Weights of a small GPT-style language model, trained from scratch on English Wikipedia.
Architecture: LayerNorm before each block, rotary positions, biases, untied embeddings, attention and MLP in parallel.
Training: a variant of SOAP for these matrices, 3705 steps.
Each number is 500 + 50 x the weight over its row's rms, rounded and kept within 0 to 999. Layers, rows and columns count from 0. Numbers have three digits each. The size before them is the row's rms in percent of the matrix's.

# layer 3 MLP up, 256x64, rms 0.164, rows 211-255, columns 0-63
098:497454432595526465547511418522528533523454499509564546461484478629507572529479528421526485475499440592452503492536377559545513516591511562474528528443577598449517505509510573500468520492464417
097:429513501481466524385598535544532459551457553580615570490505571523466484589506532448534453459511509477441514557383528549506493496522557522474478544537607417495445580497524473450493491489442510
092:522503546541441508486521498521456477479477456450576404488548509529561460442533512507459485518517412586474564591543596536490467452536492464516381506456455550505446379442554554591510444455524436
091:476573496472563533608450479453507403407525460439558490484440568401424491458476483510558479554540548475517507540554470490507633422522526485582483539461529426540479460436517485568441511502530466
084:599464598516490515530458541554467474529507441482561491482525659450466480452461463470510568452567456446549522467533505479511440562572562468543571514571550501535516501536580526594581440533522480
084:444489404565463559569508489399430486481461363475560489468628549544462472500524530526461542542403458569410538514474489551466549499484439524507479520456554531497469543425451451557532488480516501
108:500456518525506462478579470508479546436450548449589495421581459572442538544526517462533522565467594543538505531459449500548426396541473476411483556430480466435514591526510595526474507449440442
110:576516579587569538498531448442558525456481516432552458479533467470572465584500565571491425535520503525480442543467420471478505493484493565546477500406479422544441435422576482595543457484513429
105:488532545498478580490521498495495465515475351473490451493472457474465496453506600461600603512462527595465402479472497548435442519504486479433525409509478444367513477526551503456495475465480425
083:445525433448486457407454500412483487584432508471500579471454487507473468577452502509606428437512471506495530460507518480582491539578513510497549519392506381507474542418506461531586486450524423
093:456524447473483487527535484366470456412556574519449567506480560419464471479481561462469495457463484482523508491494431497580520511512619508516529500484549429519399440509431450573445574532426422
094:479450462486522546488484434444549551487594552462473523435490512522604513494400501473556423488557550488478406462553495473580486612508593571429479528475546438440479480554505512463553534401477514
121:519486427555500465485532566448409432502482461449510501520524520411451495445589527547449441526471492497405500605553519555554534403468489427487447455430492554498458411456517476401519437457466546
101:521446532490585473426479535442565434401507551415573463507547519569448479514489560575446526470493439475559493529409454485536476443464552456501479523474528381499531493498483540586472506532415395
101:559421408507525460404540414529516523496459529489471490503545413418505557459515444363478535484450546549480606470511556469561601545461528500422510474534524489464484527555475538539471569511486428
087:477431497618522514596527388460535531534441586518499578549506401533506504496454517476515447433487474507561480437452495476582483443471469574502531439471472457473441473612528505500535551410440490
089:439534458554471469547545458472413438579511408469567541398511454516499450508518564539543523559470628564583477508467560491527552516507563459510464505463567546494521464467451548515557430432584463
106:536433487619483540445457490466620452485457502480553551475464436511456581445411416503530520525483587569474440531432442483465540449560513527500541535392513460532540488514465574508542526516416534
113:552484446465474490564452510465400531530439488376493462514518469555488529570568586515407530440480459490566539589464473519501536432500496585375438512472455538411512513509482508441510539429507460
106:498527413456529546464444579465510500482541501458488459592559414452515545473475592469486477507549538483451476491533592534512454610506585439426451555526507468575456490538558586486559396497546460
106:551336423481376499514519463537515483530519504432439496404500558434529494544495468409460510501500542518529406530597420471482502484566427525486513528449480545480474531467419451451511518444506517
083:593552490501511564512519625525446405570582525512528479502531448533555481571492509497660479492483556475515467535498508551474554497470520564539438527464446513472470549465494504447472460464588381
094:515435491507405556481535523438508467440485511418511555405465477516372577590517490476473495496534517425541431467496571519520580418537458392542562532486555509441525586477456490546491547529457497
117:549506497530524429515462546425481527513480428447436489508452442490546452475517504533543436514512438503552542561477417446624498502483517545625450442524527560451444421441583558470572449427547527
088:514472571493522506488458425519505557492509476415462537483463479467502493490466470590481554414403591607460583601616475456458508427481491494510533533544583439578525495573507446495506560479458488
102:514509513447461498553521505465466548546436478446518523464478511472445382404551556562562514503481609476556471587579450523474463514544489436511524616456489528477498580384520432545550450458475477
098:531482516578451486501511525576513491520473393446488583489498422455492480559567478409509449522454472440487481457596476571469521455561444582552370465459546527501567520495579430510482587462487513
084:542534543505451351515440557453480480521575535557510538462534509583486567476439556469461471565478590469542442541480569519507542565540640618535548514516489469545501542525479478513516455445511486
130:501437474578485584489513529624488566534472492501484454501472454500504491563546386441476546556444527552490473523559549532490479509374551458439465476476546526412499533558441440453546439393501537
106:461448502426526561499552514591528512455443481439481543399451465455511571560496509450546504525515421500577476491485552511390517529504499476491477510645494542460531490410620607483522487472514488
096:519501489564506532605463467490430502556429483456517480531576447437524530464555437623487542565532456517544529517554486498466561416437540548534498456443449455593401510533525488600587482484486465
093:507374409476474491444373484477449490501457527452499530445484554502530502554483548485559546507485473520499557527456601429514515515581472510607385513492397512507488527508540554573445535455546457
083:435511465443419635546535500547514501538471467548453434458453584472437497408513541518475516516475516448432522479468551479523521646521525552496430539408546539533494571550472555569505489547523441
099:538454438533460484441437496448569497513435572583502465577561571507434530489498498513447445421523497579448440500543449554484465526533609465475450514551536534524521613482466523521410489407524576
100:478518512507519394502502440511482556486512509535461505423551557533414596417517406425532393489574456491462568550480448540503408459536527576456447502511508556536419498437461419535498553499486548
106:562471466558469495570507585481408530435508408430556518479539441397530527527488602496537446469471473497526470663558493545457576497484385458552485502525508508547518483470464513527479545548505499
093:499398512518537511454577525427527485502445557474624525410497505557503502455535503419478511537519443425490488472512521435504572489521429465608502524436461537476499460499628464490509387429548506
100:491501530539491620440493543407547554490530558522515518457586559578508409358514513497547525482399533522406592491503543414503504554482492495535456526445507459435490516503483461505523415547475496
097:496478465537506493444480451524576474522421533407372517517475530527547558572520497482388471458467565471460555532521504393489505443512519569472512461492580396554537596498464415519520519494506419
105:571384573561506473581524548536483539578464523461581521557526460476539504510536543476476509546550442524496478534514412488490410473519490474494372436477477533517364469429491463476436481435439522
092:511553490528544557579556474493453480485533495554583480450596534423538449486445530593562406496503502530432461526574515575460477428425556509500468548477534442499518557532568480464485399589436540
111:521519449479504544525533424522539512553415479472411506481531464493495523438584496462521490539448565597383423479527608517499477556454417489496454412500570573428577502545508533428552445499473501
096:454523404564580494448485417517517510572452458399504537469461454486489532590472484359547440525524468526546464539471431505550520540545514592467429499447495449420521454493474593532559538502520532
104:431518482494553555503476516572529546498437460501525380452480497489500472574466534458512469569533421531593506622494513576453455604539561468458437522481464505436537554454482519552420502492567409
080:456477501439568544615558560466574484477438444537500473521481573457493501489501535493468458449533524485573381455436495523581585555516500538582528525519521533463415415460535478450526474602566460
# layer 3 MLP down (transposed), 256x64, rms 0.147, rows 211-255, columns 0-63
120:467436499596524490563553531400485526453561534609500588486455452513503463537514405419481481457493491535482499494508459444440581580583507544498489527439409491448569547494566508441468554513461427
089:533491521543497649469550474508374600478412476502469533518463481472517418438469588561535501489506532538453469455473437498470550542509500551563544490535525462536495516541414504490561520597607527
100:480452494426470460574457551482421570443445561477438601474511430512473519473530537525425628479530571500595466559466454493508436519517483475494442504509441428388469515515454524418493483440467532
098:513453479532519494451510431558410520582506478455417544490488447475490542511490530492563497491428513415567592457494560527499574532494637602523526516483461477448573482481421590483507554587549491
090:545542489480466541484472532465516560524492570552559444628471408516476601481560455570428486469567471529506502599471495542470396472500473518616474445569511486573502484474450575431501524523503544
093:471440546491548508577441534480506536464473475488406500506462487463479611459511544506409545537551469347431441519447451517489447543525509470426526575573461461492504520584511538425442486402493483
097:498456413495488557483498589420631522559539477538536509511516448407475504428524436535478482403475563465527546468446478506388578485429510522514504474502562516529488568448518565392528484496512567
104:538482503564549484472445487486476593523524493448411544477529523532516484461547504494429462502442558376555486490529474550413390530453445550525471562450553617512448512535565421496496548446487410
104:393468523393505498526496566446489514534458557460550614421468484491453523503465527490464598511492551575457457487477537476479546524474389506470515397496469437498500558510450435387574553523539490
093:493539436451468494528490523470447450505494532559463551543470546509574456481476467386584569531487437487383443571580358526542462486467519504500449507531416528463523453462476480588427473446502469
098:481528496523561547520534479551580489486415460515494546505458559506495537410498532472491520476508558436652470628560444552462476396528488565545488536473525612402516503475468543499437510456501475
094:481538572480461406446590499465475518522536480480511466534469458581456452594535474488555566475541422498524546531490578545490464477547518489462420466471471548598611450491533411583454454567526571
102:395517478497467501529519545513496395549520502529465545536475540529418588524574435423567541577483532503519469532504393487529495432445420462407505508425539470547470516482429473507520549442387458
109:462448422531406529470460402563520464507495469447621532457425511533418521469411474511436483535443503516520449451504554460473470576442486555546477514537375558431443515470565456466474484529462520
100:404479515485427390502448456404504459503492517479446522442625486552416566621519595490420548539527448446493505456526451488505531527566538500487436511496516489476574489487526511481550457414542505
097:486554482498495554493496423506469509444481442527596494544532402544523517572455603566474542591532515542529477423476530542476492492500481487575645489478517472559512473508623557488575500504458410
085:501575505428478508418465502514546613458543618480435491526493594460576453498440459486432531497610485469504519469573502547512487490434402533447610440517530503500500516560472430526499492558543481
107:452570472453502524497505579450459530423512542482501546440528485511541566554567496542503534428628491505447469497540474468438576463495537457443434464553579335493553479515430543567514478534461525
112:488515425535609457406502458498482475537505545546532512415564463592498522529480505478518516441560536487506473545490521491665574541498490467440457475457512379543487501458391510478544476511518586
100:491477553564504581532500485484465500516453392603422508487448554492581466464547485570514463525564499410572587529486419510486509470492507500489504503460538542459396406446509439450480474496388431
100:469510401547408612506531476511426515451421493434492453553590587492468520506433446471367488523525518531522445492522529471529459521475531569568446505533495461442388533534595482524503506473520499
088:495532550528472496427556423503529576562556570540587560491459495449534576514526482580456566549422543416484472510507577471445465543558536413489580510481540553547566510484470570514447567558459557
097:493401544617546470553455468463531547542552619433527477501435449455526506438506502458449511532546569561425505540536496480458472624559496436587479493532470531505532524432567537526466480563477555
116:548439536562511481427500586509566540451635527444431495472569501447511430468513475503575561525504495531482607574493560581452535387525493504469440470554480539521508521460558534441527514438495562
097:468481557530473583533500584472606488503513446478536509507484423510574528496528493563586551388471547507459485554586469433432502524539526530484583546527488453470486412401515565541475457474417577
098:565447519536517457463477459547528552486541536468509434479506473508584593561443546520404479604529427414480545434509566406607529530503508445471555483463497507573550512536522553521423513492525595
095:475533549432560531450479525426348517424539588480476540395481531514587436479502538439401521495480564476490443530565472499511444476425534572523539515501470508459488470584451525462498553533477566
085:427463464438498563470604449592529474470455471492530414515380525434492469538473573585574464512512510534522588513455504501521529492458432382498578466458509563480500477582430516515470533532493442
136:526496477413458442535589525516521500443446519439472575476472508637517449621450539488508540495523519531480426516512626497576456516445488516470552547468501471430473524561456416494520469458595538
108:483438440464577498543424542570570417586546536484539545528565476522531554426579478524556414489501547456506504486475526512557534446535557386467589497504500519547391547527503586498508554519541539
096:447513536559503502467455404594564563471429452409394508450532573559495486502496551476520460529432538523403495483478530509482608545572507400495447557510495489517452455497566428437475455498525543
098:457558575499549505530548538660577472461463547490504582484468564479510577438438456541572461562428528514480485535520432496579514472496514474436490527567496556462521397485458534497513452592559483
083:427479483461577506384496437527465432546534484525439447513390451522535542479490517580401474583447517460489528497487504497521578426468500552401461462496556464419519458471392507555484539557511525
104:567476462512469560440522468609570431443528523487515447556484494447513452542464522490439585505545594500452532389538508480456523448527382612559426549484512503464484564484508526534435560469465472
090:550362506512527472472425527486440417473476551425572494522501502430525526525602466574550554510504485469445398427533496458545539537550464411415478528477497527392495455500474557457528456450497497
095:491415513632527434517457533531527511506493467525474501520563500549439585434544520519455502551402545474459517394530438458352462477528574492481560496490522582508451474442485536560465457441482472
086:597518519516494513442505530514534555568641569427485457476553501487434539507504460452489461418588444398534506423463529522469513519549493428497493429547543463524554457610571451516465436499487517
100:576494573524530449520570587490506436446577492522460477493435461516415458599492499530602491519498516503560608490484506482494430523561533528561545509323532453535498541499531515569504541534494500
107:431445477419513560450452565522517499450476576495495458443470492540514505556513527477462452464550580498472495429494550368515581481522542526488451538560517352548524542398516505447543460422498559
114:507466461502536545473459574534430449488496401525619501581501505499479464484629471447492500479428581513496445490511437505473483569487584496602468573466601552519428565477431529457538496493466499
089:497498504408503415430541461545501580507472600447468575519424481549524554523522435456518518470498449475576508520512581495543619544553510447537572498531541494545643526469467516508586548471509467
108:424446414393491516461568478501541538552565518585564505458457465455455572434530465541539503483591483496509557486512459530497399496543448474479430444525478441527470460380483498415559423457515517
087:460498446448570450543459459570554492512524578498512424486500473471548552435477564523518542539507580435539468439572554502542497550527470439437516532544459519499522594558559391502509479649507571
100:473460436444546457506444491539455462544474553532522580608516448403556505620524522501571601572523562496427461498500418486559541482487372470505560485497472524429541558527527477508501524465515463
093:515454492505489361470536477437565466586483469433422438427490463510407490466426540516491453524573507515362495450487473534485500419463521452494611492506535550537478450473506565480479469416536510